From a checkpoint of a small transformer trained on Wikipedia.
Size: width 384, 3 heads of 128, MLP 1024 squared ReGLU, vocabulary 32000, 66.8M parameters.
Each number is 500 + 25 x the weight over its row's rms, rounded and kept within 0 to 999. Layers, rows and columns count from 0. Numbers have three digits each. The size before them is the row's rms in percent of the matrix's.

# layer 7 MLP up, 1024x384, rms 0.0939, rows 726-762, columns 0-127
107:537540551542522548500505497486484516519470484478539452505523464481461518488489489528492532515528516521518426489536492515498493444532518493528514510511475500492515488548503481468483496480506501493539497502480444526545507503518477512462513522528495518491550536510498520474479508495519491515461514499497458528485516486503470536520478532521526503513531536507499512526476472501485475540507
101:522477491532459515492511485497483485491478512509509461484481525495493493498531459504495518451521524486494512549469530504488479508513499465529491488498476500491518505534500466507510443474507493492490503479486502528511484522493491500502511506426491469503507489462489526517466507536511538545496508555482492512513483504531475498473505489453462525485510513496572509483498488454521518482458
095:493472481524515471498492515496472538503459465456495491472451527498538508499486504464507473509484468501488485474531521535489503498543495469530496482494521523481525472499489511520475471484469510488533487487456477507500468546513483523549501521527508456517526496519450542466507538524484528452511510488500507514553505474471501508469507510473496535504522513459514501455510492491479483507505
088:496459498486492505531509499490506533571486498506490474501499492512492475449480514486497510533515514505508475461540506505515473505485476503528485511501507504498490505522535519487529529507495538488488456506412525508509467516502515496459501437461486576513510521528513489473476523466496503464548472544479517523531489504495496515522504478510452566503456497560505476499484479516502472478476
106:496453508502511471528486476534521465475464466471484511536489502493499540460488480501496509487439520480484476474485513510515559456439500484512472500489517488519519509510498493488521569516494487486490516532453450485553520485487501510516506515528468501518530508505515514523507475554477493501485473483485473479497528528455514449494506536515494521485497519499514489544509467509514517468510
115:502511509534477518477513538494490516503482476501502516486540476476472504523459503522503498518495500510499489507564517522482526497501477413503499502492490545553502488503514512492508501476466493481501516464517518497524487518487451557517536445449457528508489507509461509503482501510440476533472518489507532490496512509488467506505509520494488469465504474522482503506524541532469487467505
101:499523473497554475427478502477541474501447463467520506548497486470544503536494468502503541463477501526516515538471478486531495496547483551502529465529450500473511480493517507519500497518498490520496455477538513512485530473498491472509534492538508463502515504434557509491505531517492506496494491550506481508507521490468470509492516559505519526497489502442529477502463530517494447516524
094:483470499496528474528491550477531504465493528516494533457474509480493512488473507549533465503480519489472498512503499486469493456472521480458473497502500544518473502504546508483535506535500458512493521456494520480528505528526481560550520492520510505524489499499481522549512497536505532502483465467490508506494483475518498456493512600519493515467514491470489436469496466514493506484444
100:492477492467456503481493495481517522468504466527506496477472535502510493487518511540487537519467520528472499475479514503502527504503517541494493444497488491474552518511527509506492511522492525516498484488500472485474495487507497541509520474515482497519534516515477474512491495512477478506495469500490487505504459514531487476517529475553509496485514497507552490468484500498521502489488
096:520476452473515531474477472457500463549500457517492523521500538523474513475491510482477489524559469525508511517479511488533493509537497515507489474455512548543527508442534494492475510471471490478518557515512493491487495527511499488480506500524491533532497495514487514485478487504497559485463522501458514468458518475540514490525480484510496445503506520510501516488483521529477513527482
091:563494508488471463531509489448494486484502449497509503490483447516535503483493462507531486515478457479501486472528498488469512484475524487502542504522473495507474504480501516518503544486522519524525460489461551480513479507491547478499481488496513495489484454488523480505502486487545521475470492462509476500510474494517520508473565507475508502481557468528518495515467525504521518454469
098:485502531474508524460492534497512441515489511492476494474458529501469444504524509465497505510493518523514541454482500493501471510513501547551533516542443474509495534503509477541522486455519578485505590473500507488456458509492503516464505470534578552461508480542456494497499513499519502508505497478515479466519530535484485488523482510539471470492526490477513553492473509454485550501510
101:541476471535537471511533526552489531467503458485500489450499565513509517492494514474501525487514480498453496487533521570513504454504476480509540480507507474519478526505464518487525467524448527508478519445495539505530531498497473524547511498515528503470486490496541528493495499479531520528494497438511509501494506533475508484497490505520487530491487425527460514475539487480526492504447
101:536489529478512485526517503488498465549508473507508498521486501498529512530469527492494483468491520490534487498499496484513525526520545473473494503525490502511485495488470467509534518456539477531549510516469451481523495532479513512485515507497528449465504516472529499500512499529546497516534494490529504465535535462480503520524496498506502508477472446508558503474488476486509512500517
103:453517525484507522547519514552456501521526503497489541480479488525470496492477541466523481509514537479523527531461528521511504483531502501488506474520498458494506512464480520500487518522485469555525535468509514465480479516440506515520529512545504492479490465472508502534514515508461491487495509477519500458482503516494477523530530483448460473486485559498505487503478521529458480424490
109:441502477521546535546483499508493489545512516494452519462512515505543498497508521526545475482525489484499525494560520492499492491492488523480503484488511515460498478463493522512517529492486546471519515543555501441499520503481500524511531493502498471520539465554493506482518524497477512491549481496511485494521507532453515443513500503463499507518507519494445486481465490505535512516555
104:508497519507504523437495494484473499511501494532527510529522536489522557484522538526504526478504542555452491497513511499462499561500472489487527484488508474483465483499545500501485497510478499469497491471484479453460506497517496522471508523454499484526501431559520489489521485470448474505479466513441491497516530489501489540496527502499477501490474503529480486514521559503495555512465
108:511501508487504500509504490472507492429490469485533534487471486500517522479487507553500504506472509502496516488491462555472453438527479477507539460511496490515482493540538501536460510508512499498559488492503498513519510506517481465523461517494491515465498467484496478523516523482491466496498486486505531488533481465518542498531496476507531470514504491474512504477520542478509513447501
104:472535487511506475485502494515501521485519502526531483502486494464478468518520451506446476512548497491511449501490500539559505529498503498474487522512492523497491510467476505548505480524500484487445490539496525508478500492441497449507513485469504479480482486481519493519474516447462505532486465505497550488527447500478515514479497501495501526548533565495488478523482482437523504516471
093:476461493503516517514520466474498476519555523477503517475568493467486526491487497487550536473496494504506494480481475441479489540476497484511459536478462498478543520531500481465524528508522493519515520502495515507487504473499509539466511492485535527530441517491454500500514547512495483506498488572502522522491489504531518502526504525477506524472520516513493475500493497511499488502489
092:471502525459491535493497481495535509466534524541516475514501475516517525500447511533529493478494477483528489485517527494493445491495448485483519512496527499518548541444510462519558478536499448504474554481474501470496511516525537525494536492505528534479467467475478481465491544463451469516516503518496455486510505467496500470508530507486522491491495519522506520471498514481506489527502
090:527534474505505531522510477509501480463492509500513460530460490536524479531495493523492461493492476454499537556494508516508547452510516503464507498507470496475519508514530557490521516505505489474495498505490512497537509495465503498487464477461558437515508497494487519508471463543539497491491495540488506478515493484471481442518478500465512469506541512493533507547510464507528507513509
097:493542532530485498521479539516501498488518480499491473463482482528467490513519499476524511535500517495501506507503515534528538518492511522521480500493485466486532511511482499500449510461477519523488440484430499494515455498469488473480501480493499470506541522509503519488469488557506526492553512513447480500501490480481539493558566484511510471488490521486532466473506480484521511483472
096:496508499500498493443503496511490487491434494438485515490488533442484551470498524508494509456526438489504518477492505516462476535526484533422506496503486520516479531518492501510518466502451495438535499483489479524471511512553503510526479472518486496499464523510503487506477481496452525507476481475502538506556525546495459486513490451473474518510518472490500473514524475453446477541486
101:510480484530495489518492532504486487542524489539514460470487502483496530480459499486471484537508500487488486480536473530514529497463475526485498487484528518516485504496539481501476542507542501524520526506502520497506516487475486531497503495495491522513511494540510522459501513481502496505492484520480473467503526493500500489523494510525487441482470462458516533513452484494524503470494
099:492561496586521474523493510495479489549499452483510474525465517538523514521541480483444493512528532469454506486472485482503535471486525473444517476499507511555497508504509494453496522512489489461526490524533464489514482477564501505492525499512514499509465504526483555524462531486503452512486489505542492538526502520461504437516458462492512536498501522512500478494516497496461519453532
106:532512498531504517461504436502492493474510509476506487427453501507538502490494510495500503463488520525473495489527519533450510473513497512482535483498489522485500515522480494534509517526468498480498505474504529459527507498491499493550464500487503520543538491502476491469488501443499528533482535487462470520518502478505504471471470515509552508480446505499465544508479492554500497499491
094:510450494497471459544475492552504506515490506455473481510498520543483513518450491482545492432490476502539540500464509537486511516451521500490536515551462521494491497517473509509464510533517475506496522528582478507462493512499504518500480505468485555508593482487498491483519499491496417493497526534561520508522526466451514503502529507494493483493509487499523479474496515494512492467470
108:509519502499552486496483521480485502487490514519518510522486517517486481467496491518492542520549513479524461474495509513505516509480541513446508462496508516502488530500514506543517523492483481504518486489458518526544537516521495476476553498498521474498458495484492477478482492484506537472488488461524517489484496531468516472481511490450534518533521487490479518518508518449522455498475
089:514509536496518504502496495523514518507519488513486506524503485467504510494477523484504489506502518509488543494479459542502419456510546495517560474496456507509530535479457506558517533486520486472476508491507509518495508496515472513522505498518437508478488463532493518469493440514489509516479496492498502520465490480488481555509550480512528478506477507516510468491500517486536521490483
096:509493527512496451465521541503468473495502467486526504470464454476475493514504510492517500454510468489526488457513466545486493518481500476471475502490499505504469501488491494502478497532492543478483517467480479515498510504506507529501467504547511545465514537519473474488490485570491542462518486455499504545547492510467484527546446543469522463493536489527461470493522492503503515460462
093:460452474515471517520532485483526535530484496457534510504506467477488514512506491528511491489502473525524508489477510514465502463487454537536480490487495469527473488477499457520506493455501532535533493535463466473527498525521484443506527500518474510539512493490482544499495504478514528456506545508475498505504542541471507482515452521529461518525471445512476524519500489499477499489527
089:506515512480533496519537518490489521512554519486509501460479518458507451503522504500525512502539510500490528509504536491526498505503499505472517519465488465483508467511536473514480470489542469486527473515548497427488460471484511504480503533488498535495480472519485511526514479511475475468499473485510492480495513475498514521494511451487498524494486516511467478489457499483526526518484
105:515496505530463516482498492512472522509474486492504461509524467519447484515542486514546496478541474479532491478523498518504501520532491517588486524473473475481543508480495514503512489506487508488492514495481508491491487534478488472509483484558484497566500554510515485502491474528523465502515492479486503499513483482457493479477461527513494508561509505495505469497453442494457507447513
110:484514492493541460531500476485438474519497479461509483519530528502470520505532522501515523540565523473517501498519490547504500503502541485430472480479480496526554526512481479518452477455518547507509519522506457509452518492529483527536522486508508490546533517473472525522530512462460473477505501487461533440539477500512481531448478516479530481493518486473482520503496527486511494493518
098:519469485516519519493546507476527528489489482498486496489481506471509505493503484480498463479527489451548508466494506490504520544482522526467459527486515477502465475524498523529485489535439487528522489505469453480557452513508518538488495521487514529541548507502518519469526490505494513517505492516493505486488509525525497490495510486477524513492497529462546502468531503496528461524499
104:503475467551478550505523527514524466495452528497478428501506508509469526518497472466490493504544557498499483514514461515492526495517501496479503471523509510465540425496461481504498499512488499490510466540464514523461542464484532530521467536502515495488506460497494510527471532498532503515515513465497496511494486522520473488485530528503477495491514503524554524534492499496519497541490
# layer 7 MLP down (transposed), 1024x384, rms 0.102, rows 726-761, columns 0-127
102:491452509503544455453510506504467477537522500478504468485487495508501532495490537543492505485492534503513506519545505516502514508493540485544486453499499509507511523498534472506490518526484498492441539497523545473522518506466456524495528534464483499485498502514508485494488493483512489525531514512506462484512548537510506527507481504471510532481446473536493507479551504480515501489501
093:530520485525529499517490495493532465496519518524522534522523565469491528487497470518504461487482518535467493520456518512497488478526481486523474516461499487518502488501542482502507493515522522511496530484481511530522479514467496532520492518497476529514487522476523484503503476511451516514483514469526524473527549440487541472482561500473492524525526466508483516507490495472567552494531
096:521527493563493544515495489504532462498509510496539473521533543486542465485473499480517501491460485451496511514469474488542477527542513519523480503511486511480536473488487477477498498534541487502537461495497472475510469503513497503497520505476475465529494520514500501454539490548503462548493494523489488463545475544491523519520496522537501489502539475549551471492517506482445487471485
092:525471442494499480511515497502454485486523448518514514544496518499498497513511468479472501475491482498515459511510520477503491484477499504468438494489530505504494516501454478526527506543493504582472512517492504507459504501511496496530507500538508477530495535540502475523508468524514398514507530496527459541496480517560493468490492526498533441502537525495475502541519519508489513497499
109:477532502489504525526518511510535511537537506519501464499510541496485470470473479528463507458511473516501465475493509450526505523492505492500503481524493522514495482517494502459506508518486492505497501489501500512490498491515489525478531498504490536504522489480534524499525490537525476496520521478473475536489486506485469457481517493511502456525463509492490479436515505512469512487481
107:507491518472486474560510511469505545513510563532493459461498540478518446530470505526503508525503483507521482530528502507499485498494477485507487464516502480492474487480480500472499476480518502497470465486447540451510437464468501492502535479486451491545502479524475488496480514510501507476498443513487503521508486486515534489472538459497488481542530484545545494465529488490491501511529
105:490515522481486486515493558481473474496489459514466500562464495465524511508501469521517499457509514490504510534517507434492438518504533500490532500452452524484500482472563533526512506497531495523530472515523476502545557486487495496521486553507522536494467513497529485462482508476492488527522512525505550515494488459493476468503537492509539492497522445499518496541463525488508517520527
096:475470563482512527507498484491463523476556497494488510516505486487505457549504455513476477512527476487504511490478513467511476487494496541510474504467468504480536456462558530517510537543525512512495509539499524518496529469527508497491490467457461496500505528509498515464498490448505481527522525473516498497466486488532508529497553488554515491517517505551517512504543486471548525494475
101:491497511529479515509486459539495502518429540458521495507495485508516485496513516513501515502492523498524488458468484522481509501520472496504507481525517479451535503518488496493551507505534527513518480517504506484518476507505461474496496484501497496482546512499509522469505534492478483496482548478495508503519496474470467536485557501484505501518458478519519446499528514503444481526536
100:440466521500474499531440484493493524488515486488536527518524528501439497460495497498498500476503474526489509517497466514499537498488527475522552458506498494507506460497483549483497499511480483492524469491481521530548482500465459547509446467526529500497530483497469495494474461501487528507472498507496500494526500514494511480563504502505519477513498492526482511493472505531498460483498
093:506483483488484537459520511477494495430480488487543500444520466490467487507516506504462474493490486479505505526514495481512477496462546462552510485542520515506481489507465505466545506478498473495522505519478513528497449506460489460448530495502487482462514505513509482514517537524459504507514521489517526515459500462513551512480499500542467510540522490494461504529527532502491477497492
099:527467479503487498494491462502467480533505496484485476478483508473497479545498465488512498493514504494513531496486506527497463526511467487527545503466519466515502494474486463490510458461541524467511478463507531442473482499479508492503523512497490473475524528486479484513544532427484515441490506541513458504504494543506514502532491531489458448502510493547515535499488504488486514483485
101:491524522514530524496551509515458534544552514512516511501487543525537559462472506484512538481503495496528469487528491477485508534468534498480511477512492498495486531502450522462485467510530503543520473529506507520489495490488474503539459514506459512527462506529521523488506493501511501500497494501486504483513463497451520475506457515472517528488484518478499528485523502461496538535477
104:490474505463449497533530528518531476538492502497525523507537422496485532528488454471502467478479539503506533495454538495497506509514505495466508552477478493473482512488516502492514506501552498533483494508487512467495518498500482458514492459481526497532467550496492516507483497499555500510502465508525508514476458490498522498496510497534511463504488520517463487499539532471544502462464
100:492501541488515523545498514542494505516507484477486457458509491522503486495519528510514508536479499472510515490520501540496480537531483485517525515497499510494503496477494527484492557474517524549535488537482562456513456517497498510501537499500522490481512483502512504557528541484488537447489485513476541485482511509500480498485494451509457515525470546538467512487520509529524494472493
107:480529470517519484527489513491499509481473490534477507530507479495488511531483550510527498509507484472523496486450494512508475501470499478510497537475469491460504484501488472555505543487498525495506522467550510525489463519515493518504463468468483507483491511458518476490517464525504434480507531517519530542496479445518496467482499527500470487488467469550491508466512489503477482463475
098:513540537483498527492526506474476553519478487513506564533512510496481462491493487508490456487503513518462468528480523483464515508501551474509522486532474478475486483539522522471509497551502531507518502476429472472529513529494504519506448505518505484471487454477439522475498520507511507502489500477493539503533506484496528485500492486476524516509536499527442491508474506506506486506553
107:522515498487492479465483514495484498509517501497521508523485484529520519491492523510474504511513502512517528550494503482474504450541513482507498468501473493522529525495505482509484554506520518483531506508503521472493469508511479510530485487492463499481473444472500476519533504502483467538549481457517521474531426512496502525453494449474488508489531504513501508476564474484490546468507
108:555492460498531506457450524484446483515472531473499493550443525501489472512501514514511525514501494515506472476472485537521542502573495468510495511511486525505482475513519476512486513483493492534484477481520517524496489434493482473538435493490494469495491531489521514476522485468525498523504483497483504489505517506524517471494461477526505483523491517524517452480472501493503503473540
096:489476535506543489524485469539535456528517539557477455496479509515495508467501474535527492528508497543520533482503515496486518491477488523422506498530519508529504470474528513475477477487498500487509459521475514546511506485480487493508490481496494458476480488484448485522505495487506545490525480503503480545509499506432499502531482477492476502503487553487488485531494415528483521539486
100:505519513530505506508502559522509505475496546547482535494482442516519475484513544487523447468522521510452506478476520483479487445530478505502549494533484531500490474500505484495496511496507496506512477486478474488502519495548512509501500461492474526490491477479490487489492510499535486539504515550506503514481467503484561512489482486510493503510548497504551503493491466513482539565449
089:498480512460466465474487441544474473546517506537496476502484497475492541515496505428489485479475471508515472506457512477516458498508458484470503524498455473502489510507467482480502495492547486482467463489494528519527492505492483520531527487508480502487469520423486531482513522479487462493494513504496501441453501499497524484500530443494506510489476468487522494502499484502486517452510
098:504469508466512487508486514480485473506493482475511494475499507490476518496545532480487475501495504592545527505506499472481470498512538459501502494472517512501520528528491492531464521518507497474542474529482504485489500524466491477474525468476494455497482468514499510499473477540520441511562509502474511534509539475485538502510532473465506512517468482493502545490544479490506460444496
090:455502468503531490469498482508486495520512458513511504481494510508486526540476517496529492488492494485539504499521472547466475504523516539492517479500485537471488499493516499548520474486495451517499510500509535428518527503531494498526465512475506492477501516463486468503505502508482439536456437488539500508503522511494462514503536491507532490548468516512509481516521507488560480537517
100:541476512470473532515467479492493522538514518478501500503467473447490499502508504491491505480555523490492489500475472457493501558527464468513532540473497492505543489514469525477494505519468517508457516525468527490478491476502496489499523519570504453490488483484508564526549542490468511476487507490469509524481496508494494494527501520502503479540515489533465502511471493503505515523519
099:487543529513508484506491473544483447504546490461520464538462495534480463521529480498492508489481508476460493481488481511479545516501465489445476473477514493510498542533474512503491496476493479441491510467470494463538483508503494470493505510519507485511503498513466534526555471517505498514540501509492493531495552514507508518481474505527466488459494493485465489529505496502488520484516
107:518515554477501523488504500492523510540512534465487504518520494527524563510489516476538533478511482547510439449500537498460501490483502515513530517523515491447485504501489482500524494496516504488494477507486482552513522476525474475477477481497493493511533482489509477489502514498477528511500500547467470510468483485448459486472486457489502518512459505522517521547478514494480510487537
093:503549549492514528495465538493474521498508467519488498535481507542537464507505480494530513526461471449476509456553509514514526479524436474476528484502486506563490493518506532504474497506479525547515521512497491437514493522505526494485478522473488497510521495497483508508516472511510547481512512506496532482526500497478528485543505484494504520487504464503464503490495512524502537492512
110:495468550475493517496491501496517501478490459527478472482468476491508472479535477483470480498498483529514530471478509490518502487478462507498443496508492530508512504490480527493510499507478491530465497542486488496455485488520541477477480559489518493525512544495515473495480508508464553472517495451510489473453496507524498508487503550512499485511461482484426506470462517462465464466490
101:495521509508509493502503482464502503467469467501490549539492491519489525469485499482484537451532482467503471531521524485484505497490463504514469519517550466508457492517488514510495488489480504504502475462489511522524513453464507540506493500503534490502508470449537510521433491539464448472493494499499522479487502486523518466489505490461550477485501496568477456444487459545541499489494
103:508467454501515518469470431504497507458507513520462511516482519466535527529511499494451508495507533464446525492528505491479513499501504499516481461522515446484538517493493484504479514523468533486491504537520484544550509514496510530532510503536499528506500490506510504507506510480491547553482486488525484461488508507533521456493522507488521482526516472518459536497502511549479502495504
099:515532445486467531462502502510476480540452522521534516471494483451502509472525501532514554481497504522533507514456503538427476507492529511518521517516530489496498512532509487490510447484521508457461558527466509454506531520506537545513511514455488531511488483536513539522482496522513479470475496490553492490513537498503480490493468507450508518512469532549497512482538501521527520484478
089:500509475506498510499498535561498513451528499505493463496482527509509471509468511496474463501544495476523493488542474456472468520482485538515541484516502506540496481470495491487511495535496462489503485562533501542517490459477511503486516530518501532511517444523469532505519504497513474503510475479528495480500467507524472476420461465521526508508505525524494512494464509497512490490534
111:491496506531514498524514508509485483494495486515504479490515491547477524488535508503534498479519513472471481521508543460501506516515508534490501522442479523523519522474541556529493506463447505494530512500476473506470465465497521529489470469482513504504487494505497467458499498464513474543507496516565537500463509489495551553534488519499527489478521482494472478501470468510474464506530
108:495526467511504515544524504496530502497501490510494544482486515523466549493489507476443479465505503482509475503459496495511503510492478515497535503471506521514507450519487479531520486498533517492497477530527499525498492494516469499513484486501522523471472485485469464470497461518490474470501522485495504514451478451480505504460476484473531458484503486512459552495446490486522515524503
096:466503512527518508498499500489522528525496476482517460487454527527470484475530519521489546477527481506506499506464519501492538515483487499482477517486462512517492450520478512489517470442537491475532567490499517508488542536525526503519508478518498490529498490522553509493485493473498462544471503463498526503530530489458514497507486552519474542480515516488504503476504492466464492459478
# layer 7 MLP gate, 1024x384, rms 0.099, rows 727-762, columns 0-127
096:472518503493538514519503480492540504523527499498469522482480477509495472505460577477522498545487465467476531508485488486483534496491496497527509497485504467490490491466534522523515535476499526481484462464551486487468526492471522475499457485541489528491530482482500484452518487454456502539475495463507504467499464514502528508494439480505495481481490481509476515507466527501518514500519
097:482538473489517483516528464523505463513525509517514499476505485498481490528491500486500513515489475533495466488472475479509502507468505502460452499505458496528451491524507481494507500509467434485522529499510515515507523505514531464475457566480496543437486515502496486499512454485486464489516480523475503536524504502492547476522508506479512507474482526455541479565463507507525511464505
092:491497517481478519521526511482524501507473494458503467463504477480536526525528506507538461500527495465530504475533492523477515529535528480517510512480521470522511537502546521510501505431503518477541488509481562497514499467512472541465512521463505515484542488495511510494480501512455536487489479493481517473504531522454502541520534499481522563493452483443531448469492489542479530522507
105:496517464524506557471476493466498473495478516491489477501501493526476506545492529500505542508538530496484500536562478492501444475552510517524509503514504500481506500483514531482508500500484517506511521495492489505470508549538460485489490492512505491509457544513462508476436473497504515501485469474490557483516506525514505479487454494488520496502517470509507501500544536519523483541509
109:506498509514527496494504472533531480509501519486491494486450514485528509513534493475495505493491503535504502498463507468520470561506546525468500521509521481473506536478452497524475504494512481537529504536525489534479542513494552465501462519509495473476540483511514499515514500462537505488505516488480491544463510495500517478502470511489499505550501532464485513507469482463499496508477
108:533486483482534500504522509503477473502442521505530514474480449477509532529510482505513456463478516492496517541487500477464467489507527512529474524503485481507481504532515515462494470499473485451515463516502526479464556497544499521534491515527508535509533502497482486467495519510496517524513531514516461492498533504480465496520477505516544472485487487536471480498509510522458473487499
096:521496498511495486494524512516538466509477527540501467511499554479527489568453494513475467513512478537460545507454503506478472450464503478476496489462493505518515482518553528514496525522477509501498503539449473496525551458536486517499476521515487525503514465499499502533494483504477504469529504482500521511499506451508546510538485504514524526491523537537448472486541502473471518475461
098:547538508507515514501508526474519462492459473520501520513455463467518488512505535508458526546503517496540460539518499485480496455459493443498486510520458495478530433499488513481505514470552500495519487543496476481489495457478512473509516527479491505527519466484500505504490494528499509499498484505443492498512490487508501550502488499503487464502493461513502519473503478469459462472505
101:516438481510481466481526486495468514504514495500511564506500531502507474490466513500491556475497513512459488473477470535557508500520496501458473493496460489506492495455502463538562518475482522453508465480530476493504521491486515493505438516530510461494540468509515480530531451489495514507494543501479539523480512521482493464550488436483480496484490490531490458499464482504502484508450
102:547488507459499511534529521475459535480482496506506525467467536540482497534501518495525482512518539476490506581459519456472526518538543487499478519484521499528513457460486510468527517447480469484488517541508527512456499534493505514456505497528490501495518494557508547501497499522463499492486552522490478509458486489444486484455461504503505507479469482492486486468500538522504449489514
099:500470460512490458453500518465527465484530499506499488528521546480502475473501531484519506511463528486523499492523470501505495469528523552463522482483490491498482473523488507523482510451452484527509491520475531502491477487471489557495550515527518496471498488460498460479525499509511515513461553516544463546474500535511448474482510502498502465494510503480484492521486490545480541501467
102:530473515499496429497508520484516528451481512486518502518474471465467465505499413460510490516517536507479497501504476475507525492461495490476495463538502501525455446544481495510523458475534539464505542445527436517525488477500471470510522477477529514438486485463518508500459487488498508502498521505467490502468526483473490488470510485501510491499467487500491510512502488496490487495502
100:492523504523500492509509497486497482579518439498464478446486564490548517493538514454514470487447484499516520461502460509504511464470497457450495480519529533485498483508461439506483500491484521521474504515539482471466515551470514528501496516506525480497481493484500496502497532504475507471482506493509507499513506495477530517496509500532480533507515479554522521476478485492494505524471
100:479471542540562478492489496528543470504493519498495537501506476479492482480492521517505521496529489504492504546496523486490497522481533482484491487501512508465450505493529510531508515421559485485492491471533538537479528494492515468550491491507530445450526468540457493506489480476536532483493497501524481537465480486485559484453501505527520489542490494529464519542524510522472484462471
106:500502521515479467492501485460537506473484484473519468552517505465486503543519530551499471498470519487503502492470506531492555479513506427503535513525452536530504503479499505513528495434527504440510485524497487544527548522506471476493551484538523493481458523492520485478463477470481502492481486487488489469467522549503499510517482515511530539520559483462474531528503458483503499564522
100:474517443487485505491488521519525489475465515524530484472460514488540523514567507533438492517514474545485477483489466570469483503479511498553504493514479489503480472521485532485520472546512484469455500492494488509535477472487482495515482485481500469465511515516494511550480464507522488528517489497516491516550457506513487480523473499488490520531510499559517531537539486508500481465549
106:483520501559475491526529517491515486459481512507482516490547508484500502497475490462507510536455529504513549536533516481525533522504532541482513513448518491464492485464487512480473477554514472534479515476506494498523504482508478466480501458513470517548542478465496498450506505492488503489490521534510461555554571507520470466495500513498499491516491496482492514471496469506490488562480
103:487493490440480419515512521502451470495503510524472468495544470504486452529509494448499522558482529515497476502505517476462497490504534497502490455489517493485502465495491542480544465525478518548490503472496523472503539495486522519516508514493485475517521497518533532460503515517530474492435525499511497520500572509518477501487505547475471520438478494452516523520485478536507548469467
099:501511488514473464464451491469510490510539500515540528504497511546494478466499546494469506497475447482460501491496480481499529466444497496496444517499516503501516511524474482509536500520516541506484488510545524470477471467542488500547464518515474500502474504452529441456513523519507537539523490507502512517500525490482501475462491455486498495527442492515491452490533480505530526493524
093:507509526516505517502507518506521494513511475495491499504485526512509493516483527487501493488456536480540493505477468523519472428486501512499489466509480538513479496469503505464510512528539518459504503492494502490474531529497528541482430550522527471507519525505527488481533480466540532501478497510451496465428543500543473455487533484543486484454468525479498456484476497443510533484477
096:473485487500511506470494488550513526492497466496467537499467480496528501465464505503510473486452544502474543510517492505491505503507500466544505501539518487502483513518530474467520502487518474516505467518509507484530482486489471468480450492455525531512474508490503461514512516514483490482496551499469545487499536521481523526468523495460406524478531469495520476479510456527495515512526
096:492484512508479500541505509481491454476420478500542461486516491462484495508532474532513469513507548495466541541505524523550507517481483508465502512528501462517516464472506542481505493474500482489464447470504526490545511475516530492475525545547515475460521512504458498505484480483480500514510502492526480492494437522468491503527499465534507468494514502479514512520500462464517492498468
087:516500494490512505521482496481509475519533478550538494530496479554510474507528454486465492560472551488486485517504490491531530453478527465573471513491524495507521455472515483484513520493517514562451512519528518494527492517474501471497524523445515506499498495514492514471485517484526471480471538536477514482489450438497518482491505497541517491537482532476489540522511493548553515501494
097:503492524476501528504475537474510501531514502499511485431490506513511473504451527543494501502539500528484471517513505510427466471488478516511513483468466496506531540519523504480501489516470515498521534512479487502542522485434468512511506467529427471500472479492471494521558567503505465500472475534481484524531512543529472466540479481529500503508468455500509498482485483538479522493443
104:533504493482480492500514481476498509490474490480545533505496447504524521510493512494474537495482545514539469501516519472528504473477519507478508474545502524471487451494492510495507485475497497486525505569515486507522484509501526465509456530572507483523524479500532543530461513473527554454479477522493557527512490506531504533506478501535501507491522517496503516495466474539516505514507
113:518521490491482481499473522478539506497516499487464522501499501487446477531503492504519487524500512484495525481504487524485515513512532497557506462443512480465536481508513502519505515423517534463481504496509504503511538464484504544448522518476508431498509478511511528522440484499494515467538491535468508513453536460522573472525507514496465479473517497550512496473488484507513503485484
084:525453486508482483562510527538474496501503539465492471518515500545484493530491504472494516471493472502547530517476495517496529512453513527481527490493469530476494481505502480525480513520520480485532502525569501485468501503468495514508481521478489551515545468485520509492513503475503435486500523533581497512522526492483521523509526534486516493513491474493507481475497518483514501465459
107:481505527521532463510513499498462507471484459483510523450531465469449472479466515484521519515501472439500512500505502481511499515511499545485548517493530503495498492496483486449467481490468558530512491485555537485538472486534529493513520516531480459487494478531483489472502480473507525522488526504487486487510502521520527521468446529478513528547521505528528474460513457492522524530527
095:527495494495461554505474467530481566498463487520503524523468502500504487509492544483468501515502506527520443496483479512494549498484496500496544483516503499522493464541512514526525503514498510477503525475498486496486523514518517473502477534493540502550516517474524558471430487467521504534482478450505528490487503526538545479518461533544525510516500507512527489478531500488491537460528
096:488475490480450456469493493536541522558512504490507576467526476522500474494494507550499521479473493490522517515501462533538504535482522515467525518487505483553495481446479519519498529497502483483489521478505516449457499498504500485509491453486492504485503498479538526500507501491485472470500498505516524489467503492453487527494515522492537496527479499496536478516510501468515491528499
095:504494490465495487519542504470507515524532503511499489482547529533471475506489503510519522445532461510504486505488481521522533517540482463471469523559507493506512495529487505510493494548506467497504516455566553481448529529480550549544498509513462495479520493506490484510438457477495477460543493531509483460467525488521477489497527514540490482463487502491487523470465491495470534533497
087:490521537485546467512526509484472561478514526515472548477476514462488495508526506496530450507490492527482476501537486468540508501504508522486469513552509489496504510487535500513484510521493532496486518540524526520514481526504498514468506509472501510462528530519508435477519500489501487470487492467480531488524474502494479536539495479471469465489523483537501488515488508512488506509500
105:520497524502524536506506506523494503539515540461490519513509527464519509502490506494467477522512551501545538469509510483501477511528538501514508470477507470496533515502470443502521493496510480486517549486524492519486488489483492483485515540485487515533498478508497493492469464466484513467531498478484510546512523501451529525500443495489518500518511450535470546510485535504545473507525
104:479538440512513490539534497491498445518521466484511531490469485523480480488482500514551498511458513507496505497467489483538517477496489500505491473538528508527544463499507524518475499481536523537504542522516517477456523474488478506530478508490529526501523517473474536549531533506491496486469503486470547483509497517512474547470453516476545498491513507484484523506470516472517492515521
094:472487473485494483561479515512466513545494552495536503510542481493508490525496514474506482496474506498530486522523493511485475498510525504510504475524477492506506518473525492500502492517509472474481503487521469482476539487491420494510482510511524485463460504457517468499493510518502517460502517542516515493513466483510516502495486477497509494502494464534451481511481511546494528493491
103:515510528460492436483532531536534518504487490510515546479473460494523492504473504497511505461485499542524505467466527494491494505498528486502507490492469493499464521447571514464474492456548509513531548480549497512488473493510474542490517467492481483493487535475492480482523524508470460529474483536483488523476503490440497514553497471471487520498530486464481524473508515516452506469515